config.yaml
n_head: 2
d_mlp: 1536
norm: "layernorm"
norm_place: "pre"
qk_norm: false
init_std_o: 0.00938
init_std_down: 0.00383
grad_clip: 1.0
warmup_steps: 239
batch_tokens: 131072
Each number is 50 + 10 x the weight over the matrix's rms, rounded and kept within 0 to 99. Layers, rows and columns count from 0.

# layer 6 MLP down, 384x1536, rms 0.0432, rows 0-144, columns 1008-1055
65 60 47 47 65 41 58 54 59 46 53 51 61 51 34 32 57 47 50 54 44 42 45 47 56 41 38 35 62 49 36 50 33 44 33 63 54 53 38 56 59 50 40 50 72 46 49 51
43 46 42 55 49 29 42 63 50 43 73 40 49 62 36 40 62 54 59 62 51 51 57 52 24 55 51 44 47 65 38 56 36 53 43 30 53 49 45 68 57 82 42 57 46 46 53 58
49 41 56 47 52 70 58 31 48 58 47 49 55 56 52 75 53 56 41 39 59 44 52 56 61 53 69 52 31 52 54 48 53 46 65 48 50 35 35 41 44 47 68 43 36 57 44 56
49 46 39 62 47 33 41 39 62 53 61 50 50 48 49 43 58 49 65 51 48 57 38 55 63 58 61 35 64 63 56 57 38 41 46 40 44 36 54 49 61 56 51 71 30 52 54 56
41 55 51 37 46 43 45 41 33 67 59 61 64 57 51 47 36 46 44 45 48 42 41 23 50 62 59 51 53 64 45 56 49 40 59 37 33 56 63 59 46 61 30 53 72 43 50 40
47 35 28 52 43 52 37 39 52 57 51 50 42 44 63 50 44 35 43 53 45 77 33 55 50 58 37 65 52 51 55 38 53 41 37 27 57 45 47 53 55 51 32 39 63 46 46 61
61 69 68 36 54 47 36 50 57 43 63 47 40 42 46 52 35 59 45 47 43 37 46 42 40 59 54 48 54 53 57 42 57 56 55 49 40 54 45 39 66 56 45 46 46 58 43 51
48 43 52 44 52 35 36 57 56 55 63 45 53 43 49 64 34 62 44 51 44 62 30 52 44 65 58 73 67 70 72 43 64 49 47 57 48 54 33 60 56 44 73 52 58 34 54 48
56 34 46 60 43 65 62 52 41 59 57 49 37 42 45 53 63 52 45 45 53 50 47 64 65 50 39 59 39 62 32 38 54 56 47 54 52 36 63 62 41 68 62 52 37 47 57 45
36 60 48 49 50 39 48 51 56 56 42 51 66 38 49 50 55 34 50 36 65 55 42 54 56 38 49 55 54 70 40 44 65 63 47 26 55 33 57 66 46 51 53 45 49 55 52 51
56 52 53 68 40 50 58 63 52 26 46 55 58 22 40 51 44 49 25 50 58 55 52 67 32 52 47 50 57 49 70 65 47 41 59 58 53 59 58 56 62 43 44 37 64 40 42 52
47 45 55 69 51 68 52 57 62 53 60 49 52 53 53 61 75 56 53 60 49 52 57 49 44 56 68 55 53 58 63 56 64 51 56 53 54 38 42 54 40 64 40 51 29 52 45 67
50 43 46 55 42 51 54 61 65 53 45 31 56 70 56 55 46 41 56 50 49 46 30 44 48 35 43 45 36 47 44 54 66 35 38 52 54 55 51 35 60 49 44 44 29 60 38 35
64 34 17 50 52 36 49 45 53 56 45 67 55 60 35 48 46 66 58 45 41 45 38 40 57 38 50 40 44 50 48 51 55 43 53 52 45 61 54 44 50 38 61 58 49 66 36 50
47 66 47 51 57 64 52 57 61 54 36 45 48 28 60 64 28 55 62 50 39 46 55 48 69 46 45 56 46 45 51 55 73 59 51 66 58 64 62 40 39 56 84 61 48 56 48 51
40 51 36 53 52 60 52 55 45 46 35 46 67 49 36 36 28 63 49 43 51 52 60 50 62 64 52 47 67 35 46 49 49 32 26 40 50 49 56 61 46 55 53 50 56 42 46 67
42 54 34 50 50 38 47 39 57 35 56 56 57 35 51 63 29 57 61 65 43 43 47 42 47 39 48 62 47 42 41 48 46 52 54 56 43 60 43 31 37 58 77 49 44 42 39 53
52 45 56 73 47 38 46 47 47 41 41 64 53 53 48 48 61 47 48 49 64 32 69 53 64 62 51 44 56 48 44 71 49 35 50 40 41 41 41 41 48 54 39 50 64 49 61 66
55 37 56 56 39 47 49 55 52 51 73 65 31 47 56 44 45 50 50 52 66 49 51 64 52 45 50 45 40 50 39 62 32 36 56 47 63 30 65 73 45 52 42 37 62 35 46 33
47 64 54 53 38 63 47 64 49 51 56 39 47 35 60 50 32 41 38 65 33 59 54 53 60 62 43 40 65 58 47 51 50 53 61 53 61 44 41 65 57 60 50 55 26 53 43 45
60 61 67 53 61 50 55 39 41 40 66 51 49 68 58 58 49 52 45 42 44 55 43 60 36 51 37 63 29 37 45 54 68 56 58 25 46 44 36 60 58 46 49 59 49 47 66 60
53 50 46 49 47 35 62 46 39 50 55 51 34 36 32 40 71 21 34 35 78 40 51 60 52 46 50 52 48 62 43 53 48 46 59 56 40 63 60 50 59 48 64 48 48 73 39 48
60 79 66 47 53 46 60 51 34 56 59 54 48 41 59 49 41 44 59 54 39 44 53 50 56 67 59 57 50 58 60 37 62 38 53 44 43 52 69 55 43 42 21 59 56 45 44 64
56 64 52 51 64 49 46 45 50 38 67 43 57 48 59 55 36 43 55 45 49 50 59 49 58 55 50 63 52 42 35 64 60 52 46 62 44 41 56 56 42 66 48 51 74 31 47 40
51 57 40 44 51 44 36 56 44 49 46 53 55 39 61 36 32 75 59 38 39 60 33 43 48 53 31 48 40 68 46 53 55 48 40 29 45 36 35 36 44 39 40 66 56 40 43 58
68 47 43 61 44 59 48 53 38 53 51 58 57 51 50 65 57 41 61 41 53 51 30 51 50 31 47 50 52 67 52 34 55 65 46 52 39 60 50 42 37 48 44 50 47 60 48 49
45 33 52 58 43 54 56 57 46 47 31 57 36 64 38 44 43 52 36 70 45 37 32 57 46 63 55 41 54 51 45 42 57 51 57 47 44 53 44 64 44 50 63 47 57 41 49 48
48 39 53 57 62 52 48 49 58 49 28 53 58 55 54 31 52 53 48 56 34 45 61 42 33 44 69 38 46 45 63 49 55 29 63 49 47 48 47 48 37 53 38 49 41 59 47 63
64 60 55 62 62 62 45 38 30 41 60 48 64 37 44 59 72 56 61 50 50 46 52 46 50 51 56 38 46 41 55 63 53 50 51 53 50 30 60 56 49 49 46 64 48 50 51 54
55 42 43 49 44 49 53 53 52 68 38 33 44 33 52 45 45 44 55 40 30 44 44 54 67 50 48 31 35 82 25 17 65 31 52 67 53 52 53 49 53 53 49 48 45 49 30 42
44 40 59 33 66 34 41 45 53 48 60 63 41 72 46 63 27 37 57 37 44 66 38 60 45 56 59 49 69 49 47 51 62 48 63 66 51 53 40 47 59 53 45 34 41 49 67 42
51 57 49 50 47 45 44 48 50 49 42 54 56 60 43 45 48 40 60 48 55 44 53 57 49 49 56 34 45 51 40 42 46 50 35 60 50 50 47 63 64 67 51 50 66 58 45 53
57 72 40 44 40 23 66 62 35 50 44 48 44 62 67 36 63 60 44 50 47 38 59 38 37 44 47 45 36 60 61 31 46 46 42 38 52 48 47 45 52 57 45 46 59 54 49 43
54 52 56 62 43 59 55 25 54 52 54 59 69 57 57 62 41 43 55 51 54 43 40 52 53 59 43 44 57 51 37 51 53 38 60 49 55 46 45 47 55 51 58 50 50 57 51 59
37 58 61 53 44 59 58 44 50 54 39 51 52 44 48 31 51 56 45 48 43 27 40 48 48 37 59 48 51 48 41 56 42 66 34 59 54 43 34 48 40 61 34 40 58 65 38 49
48 50 61 34 61 49 50 42 64 41 49 53 65 44 56 63 47 59 46 52 62 61 47 59 57 54 53 67 48 45 46 50 53 63 54 53 41 42 63 67 52 48 32 59 47 57 58 43
49 35 40 48 50 25 52 55 39 38 69 59 50 51 59 61 62 61 49 46 48 42 45 66 50 43 61 38 52 57 55 61 41 71 51 22 42 55 46 53 38 71 48 45 42 29 50 44
65 34 38 51 58 49 50 44 55 48 54 58 49 45 50 63 64 61 53 55 55 45 43 48 30 61 37 66 49 59 62 44 60 45 71 49 69 48 49 50 63 65 40 42 56 37 72 66
61 66 55 46 36 74 43 33 74 55 66 45 40 48 65 32 45 43 43 36 53 25 75 54 49 38 40 65 35 35 27 50 50 38 40 34 56 69 49 42 45 54 61 54 34 46 32 34
40 45 51 45 51 75 56 45 52 49 56 41 46 62 47 53 46 48 28 45 56 45 43 52 41 60 52 32 38 39 62 58 52 45 43 48 51 43 46 51 54 30 61 42 50 55 50 48
41 35 29 56 57 63 62 46 48 49 40 51 49 44 59 56 41 57 66 46 39 38 64 50 63 56 36 59 32 61 46 50 54 49 62 45 45 57 45 52 58 57 63 50 53 56 60 52
47 40 48 50 39 41 45 59 70 60 51 50 54 37 51 54 53 63 40 44 42 43 34 48 60 49 56 70 71 57 60 40 59 54 49 63 44 55 62 55 34 43 55 45 49 37 30 54
45 41 44 62 52 65 39 48 42 44 45 49 45 52 42 69 42 41 53 61 45 56 55 45 43 50 41 43 62 22 68 30 47 53 44 50 45 50 56 40 44 36 54 68 32 48 62 61
54 63 49 45 46 56 36 65 48 68 53 54 42 50 45 34 44 63 40 45 38 44 47 51 55 43 43 36 39 42 49 56 71 35 55 50 47 45 41 64 44 53 48 44 44 52 54 43
29 25 67 55 45 57 49 57 66 59 60 68 49 55 74 53 60 43 46 48 44 33 58 59 49 40 67 43 33 53 57 41 60 49 41 63 49 41 54 52 43 68 47 51 53 58 47 50
52 45 55 46 52 45 45 38 53 51 37 56 49 44 37 62 59 24 46 54 58 54 59 56 41 37 57 55 26 59 25 67 44 40 53 36 35 44 36 43 60 72 58 53 24 36 48 41
53 42 54 39 34 56 63 53 52 40 49 57 48 47 31 47 58 68 39 58 43 38 35 64 55 48 68 58 71 39 57 45 59 41 57 52 49 31 60 42 32 49 60 52 39 63 65 37
65 57 39 48 52 28 44 47 61 44 31 36 53 54 62 60 47 65 55 55 44 41 58 56 45 58 40 41 31 51 63 48 55 55 34 37 57 46 26 46 40 52 40 61 55 47 53 62
50 50 49 45 55 66 56 53 46 51 41 61 62 54 37 42 66 35 43 49 42 42 63 47 49 54 51 39 62 45 35 65 40 43 62 50 60 54 42 47 35 57 46 54 44 58 57 54
37 50 49 48 50 36 43 55 41 31 41 49 55 36 42 53 51 53 60 35 38 50 45 64 22 52 40 59 59 66 48 79 34 47 39 28 45 45 56 48 39 19 49 54 31 29 59 57
44 61 46 51 62 69 52 51 44 46 40 47 58 50 55 60 51 56 52 49 46 56 72 60 64 62 71 25 24 59 30 41 28 47 45 43 41 57 52 61 60 46 46 47 62 40 60 56
38 55 52 57 50 58 54 60 52 57 40 63 56 57 70 69 52 52 47 50 54 64 71 52 35 36 40 41 62 52 55 54 65 67 46 51 57 59 48 49 52 49 46 50 36 40 49 46
42 40 57 49 53 53 55 44 46 39 34 52 48 71 48 19 35 52 33 46 58 56 31 51 44 56 41 40 46 37 46 51 76 39 59 35 46 37 43 50 49 45 69 66 48 62 46 52
53 62 42 49 57 38 60 48 61 43 50 44 51 42 58 75 50 75 50 58 46 56 60 47 40 74 46 45 53 51 54 62 55 47 42 49 46 59 65 50 49 41 69 47 55 40 65 63
50 59 52 49 52 39 40 46 53 59 56 56 45 48 57 57 46 44 57 47 33 66 50 39 51 46 42 64 49 56 33 59 53 65 39 54 51 50 49 61 48 50 37 59 49 38 40 56
58 56 31 67 64 67 43 37 57 51 32 47 52 49 47 46 48 52 69 73 48 53 38 56 51 54 51 48 38 54 36 63 57 47 43 52 50 51 52 59 56 45 35 43 59 55 47 47
34 51 35 32 46 41 23 50 42 44 80 48 51 53 44 51 20 42 50 45 47 49 60 43 58 63 47 50 54 41 34 49 54 43 41 43 46 56 56 64 50 47 63 43 51 49 58 35
40 39 71 36 37 43 52 46 55 50 46 47 51 54 48 40 65 42 40 42 67 52 58 58 60 49 61 47 50 50 40 29 38 61 34 70 37 56 51 58 43 61 30 54 60 48 39 56
42 42 45 45 62 35 37 48 55 51 63 53 64 46 46 46 49 24 37 51 41 44 57 42 56 53 51 41 48 56 54 61 64 33 39 38 60 37 39 80 59 57 40 52 50 53 43 59
49 54 52 62 43 51 50 46 45 58 45 58 56 49 46 58 41 49 60 57 52 37 57 46 44 57 46 28 36 37 51 42 64 65 20 44 34 46 65 42 43 49 51 56 49 45 51 43
44 47 63 36 52 48 38 47 49 62 44 50 63 55 41 55 44 40 55 45 55 50 38 48 55 60 66 45 27 56 58 46 48 63 36 53 52 37 42 50 36 59 32 49 53 40 45 53
57 34 56 43 65 50 42 52 64 43 48 44 52 54 42 51 46 59 67 54 57 73 38 52 56 71 41 41 57 64 60 63 59 60 46 54 45 46 55 46 56 48 43 64 45 47 57 36
57 36 59 47 62 50 43 56 50 59 45 47 45 51 40 44 62 69 48 60 61 44 34 49 60 47 45 59 66 53 55 69 45 43 37 56 53 60 56 55 44 51 41 38 28 64 39 61
48 32 42 50 45 62 46 44 55 58 40 37 58 59 45 45 53 41 71 49 35 53 53 51 36 63 40 58 53 68 65 51 43 57 74 53 42 60 53 41 55 56 50 49 68 50 51 33
59 58 52 65 57 30 61 52 57 59 37 48 51 76 42 52 33 65 62 47 62 33 72 48 58 60 64 45 46 52 37 50 34 41 45 57 58 40 51 42 58 54 62 53 55 50 56 40
56 50 56 47 38 40 64 52 57 58 35 41 76 43 38 52 73 48 54 44 49 36 63 44 56 53 59 62 33 53 51 47 53 49 65 40 49 68 62 37 56 47 50 44 56 73 48 38
58 60 42 38 69 45 47 48 46 43 62 60 68 53 48 46 63 60 54 48 39 46 48 33 62 42 29 58 42 59 34 54 53 47 48 27 53 52 54 22 46 40 53 54 48 58 45 47
52 68 43 48 46 47 50 43 57 47 60 56 48 35 28 58 54 31 32 37 40 61 35 48 38 40 60 38 40 63 49 60 51 40 54 52 55 35 53 46 42 53 47 51 39 40 36 49
44 50 43 57 48 49 54 46 46 46 55 44 56 50 53 39 50 62 44 49 37 46 62 50 57 44 50 54 49 61 39 49 49 51 55 50 42 36 59 36 43 45 50 47 54 50 45 47
55 60 54 46 54 44 51 61 50 57 47 35 41 58 49 37 35 61 51 61 45 62 46 62 34 51 40 49 56 69 49 52 63 43 60 71 50 63 49 42 53 50 46 64 57 61 40 55
44 45 53 52 45 46 51 58 51 56 55 49 48 37 55 61 41 54 23 67 39 60 44 68 56 59 55 44 53 54 46 54 56 50 56 45 52 64 32 58 59 32 50 47 56 54 43 36
49 59 61 52 53 77 47 57 57 39 42 43 49 43 69 47 42 49 66 51 49 35 63 37 39 33 53 73 70 45 58 70 64 48 41 67 63 62 35 60 62 58 47 50 56 49 47 55
63 50 38 52 43 59 54 62 49 55 48 55 49 55 41 49 73 32 59 41 54 51 47 46 45 47 57 75 45 61 54 52 44 53 54 52 52 46 50 52 49 42 54 47 52 42 45 56
50 34 49 45 57 47 52 54 28 42 32 49 36 60 44 54 56 37 47 54 56 43 53 58 56 41 70 71 45 55 49 41 60 47 55 37 50 52 40 32 58 54 43 64 39 67 49 54
48 57 64 45 47 70 33 53 41 56 53 52 36 46 62 49 47 35 41 62 45 62 32 43 52 42 34 44 63 48 46 25 48 61 57 48 46 44 41 53 52 56 38 45 44 73 58 57
36 46 58 43 49 45 40 49 54 45 50 33 68 42 53 60 50 44 51 34 43 42 59 61 43 38 40 58 29 40 57 43 43 50 39 40 46 41 49 66 48 53 52 49 39 57 48 43
48 42 39 52 57 62 52 43 47 38 47 35 31 35 56 34 73 58 64 55 52 28 47 49 32 47 75 50 54 51 57 42 44 51 60 54 28 65 74 50 56 44 54 61 60 40 53 34
51 73 55 46 63 43 54 45 54 34 43 71 41 42 43 47 64 53 63 49 50 61 55 54 45 59 52 70 47 48 62 44 47 36 65 50 50 57 49 70 55 39 40 59 45 52 65 35
54 61 67 45 48 56 59 49 63 60 52 42 59 62 43 56 48 63 29 51 51 38 67 53 59 51 71 56 41 41 51 40 62 43 42 56 68 60 48 52 44 53 33 65 64 58 41 46
34 69 52 54 56 55 56 42 46 25 53 48 68 38 62 52 72 52 38 53 66 42 31 45 32 44 74 46 70 54 66 52 55 60 48 49 48 52 51 40 58 55 52 50 50 56 52 58
45 20 71 43 50 31 45 54 59 74 57 55 53 46 58 46 40 28 45 44 58 35 60 37 58 54 55 46 51 45 42 72 44 57 36 44 57 37 32 46 61 52 52 54 83 52 42 42
56 56 49 60 65 56 36 44 41 53 44 41 55 43 70 71 50 57 56 49 45 51 57 57 42 50 54 58 45 29 40 57 51 56 37 60 45 58 45 53 39 60 48 64 44 62 65 40
45 50 54 40 57 50 45 45 54 44 86 55 54 57 60 58 69 65 17 38 46 49 40 51 50 50 55 46 39 58 52 64 40 55 73 50 39 54 64 57 52 64 40 60 60 44 50 63
39 51 31 45 49 59 51 54 35 54 50 39 49 55 59 64 44 43 36 62 42 62 48 56 55 53 44 66 63 47 45 49 49 47 55 65 24 60 58 58 58 49 54 45 47 62 44 50
68 32 31 61 62 44 63 54 54 45 37 31 48 50 37 54 39 41 49 51 64 41 46 53 59 63 48 54 57 55 47 54 56 38 67 56 44 40 28 58 54 63 63 52 57 59 51 54
52 38 55 52 47 55 54 52 44 27 48 45 42 26 46 43 70 45 49 53 37 41 41 31 38 46 44 63 48 51 62 54 31 60 51 53 36 54 60 45 54 53 39 45 49 56 46 53
40 42 45 46 49 55 30 55 39 44 45 35 40 58 47 51 41 44 51 48 46 46 62 56 65 59 76 44 38 55 43 36 72 47 32 43 61 28 23 58 48 65 40 41 30 59 66 65
67 44 59 39 41 43 66 70 53 39 52 43 60 36 62 38 37 53 47 61 48 44 46 35 41 37 44 43 38 32 43 53 42 34 50 41 51 27 52 46 49 49 38 36 48 53 63 57
56 47 39 60 56 73 51 46 50 62 31 46 63 44 55 48 42 39 64 68 55 68 51 44 40 50 49 47 42 37 57 37 56 41 46 50 64 48 50 47 53 59 49 41 55 56 66 54
48 42 55 49 50 47 35 52 63 42 68 43 57 57 63 58 45 54 54 51 52 71 44 44 49 49 38 58 52 48 77 60 50 55 50 43 71 44 57 50 52 66 57 53 52 65 49 51
60 54 42 57 53 62 49 62 50 61 50 53 57 59 61 31 34 44 51 42 57 48 74 63 63 57 57 43 64 55 65 55 62 52 58 43 56 53 60 61 54 62 65 56 58 67 51 68
41 54 33 44 58 53 51 34 47 66 69 43 67 40 50 40 51 52 69 49 60 54 50 53 59 46 64 45 40 69 49 56 55 27 47 44 67 57 48 56 33 61 61 45 46 48 58 57
45 57 32 45 44 57 35 40 51 42 52 43 24 40 46 42 53 46 54 43 65 49 25 40 55 49 31 32 56 32 47 64 27 50 32 46 51 40 33 44 58 31 68 63 40 50 74 43
47 53 67 48 44 66 64 60 58 38 46 62 33 52 57 48 53 44 42 56 39 61 43 64 46 69 59 61 48 53 64 53 68 46 67 59 65 51 44 49 38 40 46 60 45 50 62 53
57 40 44 57 50 34 41 42 77 47 54 54 65 56 47 65 45 54 49 44 33 50 54 39 44 57 54 47 55 56 47 50 55 48 49 60 53 50 52 56 46 28 67 35 57 35 61 49
44 48 60 48 48 43 46 54 49 44 61 48 49 50 47 36 43 54 59 25 49 66 54 40 42 55 56 54 54 41 54 32 69 57 57 56 44 40 56 56 44 43 70 44 58 40 50 55
50 51 58 50 55 38 39 73 46 44 69 42 56 43 52 50 72 51 51 39 46 38 66 46 63 61 61 59 72 41 47 50 49 51 47 49 48 49 55 57 65 39 64 45 66 49 52 55
50 44 46 63 45 47 55 29 40 43 36 49 45 56 47 48 72 57 50 53 36 50 46 51 53 44 62 33 44 30 60 44 58 54 52 50 54 52 43 54 60 47 43 49 54 26 58 35
54 29 59 43 51 45 38 53 51 49 45 52 54 48 72 32 44 70 58 42 49 44 49 29 38 57 53 35 63 42 55 58 42 41 44 46 50 31 44 50 50 61 60 53 65 40 65 49
52 51 52 55 61 55 46 41 52 40 40 40 41 57 60 30 44 50 36 23 72 55 54 46 52 60 52 47 55 54 48 48 38 33 54 58 64 46 39 49 44 44 32 54 34 44 68 50
54 32 54 49 40 70 42 40 52 28 37 47 61 54 47 36 52 58 48 49 39 58 56 40 55 42 44 63 52 61 41 51 20 46 49 43 42 62 80 35 63 50 30 51 47 45 40 46
34 42 38 46 46 67 37 53 55 56 50 41 57 40 61 36 63 44 57 53 57 68 44 56 34 44 57 64 67 34 42 51 50 58 57 53 50 51 45 45 40 49 48 39 36 45 66 45
48 57 51 53 56 73 60 54 50 60 48 49 41 50 51 32 38 57 58 50 52 50 54 61 61 33 41 48 54 42 29 50 57 57 45 60 54 61 58 47 56 41 44 44 43 70 59 46
68 33 35 54 54 43 52 42 55 54 51 52 41 44 46 34 69 41 49 55 43 57 54 52 56 54 43 56 49 36 39 44 59 52 38 34 35 40 63 55 47 57 52 54 66 66 47 54
46 65 50 59 54 41 59 39 49 75 58 56 45 40 50 43 36 36 48 32 58 54 41 42 53 38 51 60 44 55 35 40 58 59 46 39 57 59 55 30 51 24 60 29 41 53 39 60
46 73 55 61 58 51 46 65 53 54 62 67 35 42 47 65 37 68 51 63 27 63 49 56 58 60 64 56 71 67 74 43 52 53 51 54 52 51 49 52 46 41 64 45 50 45 43 42
59 44 56 50 60 39 53 57 57 40 52 46 57 65 59 54 62 49 41 34 54 38 57 45 49 61 61 58 53 45 49 46 54 52 52 48 56 64 39 60 43 41 41 51 73 56 63 60
44 49 58 47 50 47 62 49 46 57 59 36 41 50 47 63 67 58 46 40 64 50 55 56 52 34 46 48 44 45 27 58 58 52 55 74 60 46 40 60 48 57 55 41 47 55 58 50
53 39 75 34 74 36 63 71 37 81 58 44 47 46 64 61 44 49 48 34 30 34 38 38 52 75 43 27 57 60 49 60 52 56 41 39 41 37 36 78 57 76 32 54 53 44 73 56
57 30 49 64 51 53 20 46 66 47 26 40 52 58 59 52 47 39 43 61 47 67 28 63 58 58 45 66 48 31 68 55 55 37 55 31 57 35 59 59 40 64 55 55 38 63 50 52
52 54 68 61 45 37 37 61 61 58 52 44 64 43 51 57 57 23 46 56 47 56 46 36 46 71 49 60 51 46 35 61 42 66 49 37 51 59 39 64 50 44 55 61 55 43 57 42
49 67 60 40 52 54 56 57 50 54 45 58 49 52 59 44 57 41 46 47 61 61 49 51 53 50 50 49 35 35 60 39 55 42 40 73 53 58 51 60 58 50 50 42 33 53 48 60
43 65 45 65 49 61 55 29 42 62 57 50 49 38 41 51 69 58 42 49 50 41 54 57 48 52 52 42 47 46 53 46 44 60 54 51 48 48 43 54 60 40 29 53 55 53 74 46
47 53 43 51 51 68 59 44 51 47 56 63 58 53 53 54 33 60 63 68 46 76 64 42 61 51 54 70 41 61 56 34 63 54 45 60 45 65 54 57 50 49 44 43 36 57 47 56
52 55 51 57 61 70 59 34 43 41 46 50 44 54 56 66 63 54 58 59 48 50 53 22 33 65 46 36 46 51 58 53 54 44 56 42 60 43 54 33 52 39 56 55 53 54 55 53
62 58 50 42 67 46 29 43 47 49 41 39 47 24 51 56 62 33 51 51 46 65 51 63 32 60 58 65 50 57 36 52 41 50 54 38 48 50 53 57 55 36 36 48 36 51 53 53
59 45 32 29 54 59 25 51 62 52 53 49 50 44 50 45 30 61 48 42 49 59 47 27 56 69 28 59 36 59 20 61 17 63 58 67 39 35 34 47 50 43 42 50 44 40 46 31
55 52 61 65 55 55 54 41 54 52 30 40 56 50 42 50 59 62 54 53 45 68 50 42 56 50 54 63 75 64 31 63 37 46 73 56 55 43 58 40 55 48 46 47 26 57 55 44
44 66 60 51 56 45 58 51 52 45 60 47 61 47 67 59 44 65 29 39 58 36 55 28 58 39 39 56 44 54 33 48 39 47 41 40 46 42 61 32 57 47 41 59 47 59 50 44
40 61 56 51 36 40 61 62 39 58 48 46 58 73 53 43 71 40 67 52 55 52 40 41 53 38 51 51 82 48 80 35 56 54 63 25 43 48 39 57 42 46 48 52 46 69 34 44
52 64 43 53 57 57 48 44 59 49 42 47 49 59 56 55 64 46 49 42 41 47 54 61 50 41 52 56 42 48 44 52 60 39 61 50 53 48 42 44 41 43 54 46 60 44 53 61
52 59 38 50 44 57 43 59 49 45 56 52 41 46 47 50 64 62 31 48 54 46 24 47 49 45 49 47 56 50 52 44 31 63 45 49 48 63 53 47 24 44 36 40 44 43 43 41
38 57 53 51 54 21 51 55 53 43 50 56 50 65 65 41 46 64 24 51 38 39 43 74 55 52 39 48 61 23 45 54 51 46 46 38 59 59 45 35 51 39 50 44 53 66 51 40
44 68 60 59 42 30 67 71 65 46 61 60 66 51 56 46 45 40 57 38 53 45 57 47 50 51 37 49 53 43 52 43 66 48 52 59 47 49 49 55 47 57 48 53 58 46 41 37
62 69 72 27 49 40 40 58 62 62 57 52 44 58 62 80 62 58 45 66 39 53 56 42 55 51 62 68 46 20 56 54 60 44 43 46 54 53 51 63 42 46 57 38 62 60 36 46
45 51 62 40 46 39 37 57 67 64 48 52 53 42 50 33 64 58 42 43 52 62 57 43 71 41 48 56 49 44 58 50 51 43 47 53 40 60 71 44 56 62 55 39 65 45 44 52
43 52 50 34 50 72 60 39 51 47 56 56 47 58 36 47 53 38 41 47 65 29 43 50 56 45 53 33 62 61 49 52 53 48 52 53 47 39 48 60 56 43 62 55 26 58 40 52
48 51 33 44 64 60 64 70 42 57 45 61 58 42 56 53 55 39 52 53 68 28 64 56 49 58 62 33 35 54 33 38 39 39 58 51 47 51 43 35 49 55 72 35 33 48 30 50
58 51 37 50 48 52 37 57 45 63 54 53 47 41 39 44 45 30 44 41 36 59 46 63 43 44 48 36 51 42 37 39 43 44 51 52 58 58 48 44 69 46 45 63 24 56 51 53
60 39 32 54 59 53 59 56 57 49 48 54 64 60 34 45 42 44 54 44 56 47 49 55 44 34 49 45 53 56 66 43 41 57 62 47 60 45 50 43 46 40 33 52 53 34 47 66
53 55 36 59 48 56 48 38 60 53 49 39 31 45 37 47 49 33 45 36 55 39 30 54 34 57 49 49 43 49 49 48 53 40 53 46 57 54 38 40 27 32 58 53 57 73 49 62
61 48 65 47 44 51 48 49 63 56 40 52 36 44 43 44 46 51 54 32 44 48 47 46 43 55 46 65 57 37 49 52 47 56 38 64 53 34 49 49 41 49 68 45 48 41 35 42
41 50 58 67 53 67 60 56 55 42 46 36 50 56 55 59 39 55 58 48 52 44 40 51 29 35 67 28 33 42 62 33 44 53 38 56 54 51 47 52 56 50 54 48 46 42 47 61
56 51 44 47 45 54 57 42 64 35 54 55 56 67 53 46 28 51 53 56 51 54 36 67 36 58 48 33 51 39 41 44 52 44 51 58 47 55 45 43 34 52 33 52 39 40 76 49
37 47 43 60 43 38 57 56 52 57 43 44 61 47 51 39 54 45 59 51 65 58 68 54 69 53 51 30 41 63 39 28 51 45 52 50 48 44 43 50 58 56 46 46 44 51 61 40
40 57 44 43 43 43 31 58 51 53 61 62 54 54 39 36 62 53 51 44 45 53 31 58 58 53 36 19 55 48 48 52 59 52 33 62 64 54 68 28 47 37 55 44 63 49 44 37
51 44 53 41 36 61 57 46 69 42 58 47 41 38 40 70 42 74 54 57 27 40 79 54 65 56 47 51 51 45 51 38 48 37 39 32 53 43 57 57 45 67 55 40 61 44 50 42
60 41 62 63 54 49 39 45 50 47 39 51 42 32 37 28 63 29 53 48 30 48 51 46 39 58 51 39 56 46 59 58 43 47 45 46 55 64 59 53 58 39 64 60 48 33 48 47
48 73 40 53 44 44 37 46 53 48 39 50 46 50 41 49 44 61 50 46 50 45 35 50 57 39 34 42 61 41 38 53 52 38 49 56 53 47 41 52 32 55 60 49 36 35 43 47
48 56 54 41 40 44 57 52 48 40 46 54 33 41 48 56 59 51 61 57 63 48 53 50 53 29 42 49 37 58 53 50 46 68 68 55 53 43 56 46 52 52 52 50 59 46 31 45
60 43 56 43 44 60 58 53 68 59 52 31 47 51 43 51 53 35 57 69 31 60 59 55 47 63 39 61 56 42 50 63 60 48 51 57 57 58 59 51 61 59 44 57 50 64 38 57
45 59 49 49 64 43 67 50 59 66 53 42 53 57 60 44 39 36 43 54 57 52 50 56 45 50 44 54 71 54 33 42 52 38 36 62 59 66 46 56 55 35 39 52 65 50 69 47
52 67 47 60 49 60 45 47 29 49 47 52 42 62 57 44 64 40 59 52 72 40 55 49 55 51 42 39 67 44 54 57 63 48 74 35 44 51 55 50 51 58 51 50 46 65 56 58
44 33 51 51 51 69 53 52 55 43 67 46 44 38 55 54 66 48 33 36 55 60 63 53 47 67 65 56 51 55 49 63 69 59 51 38 40 55 56 51 55 61 45 57 69 55 61 63
48 50 60 41 59 56 58 51 45 53 43 52 63 47 41 49 70 38 67 27 54 43 38 43 64 52 49 35 42 61 48 50 36 40 56 58 45 72 62 53 54 54 56 57 62 24 43 39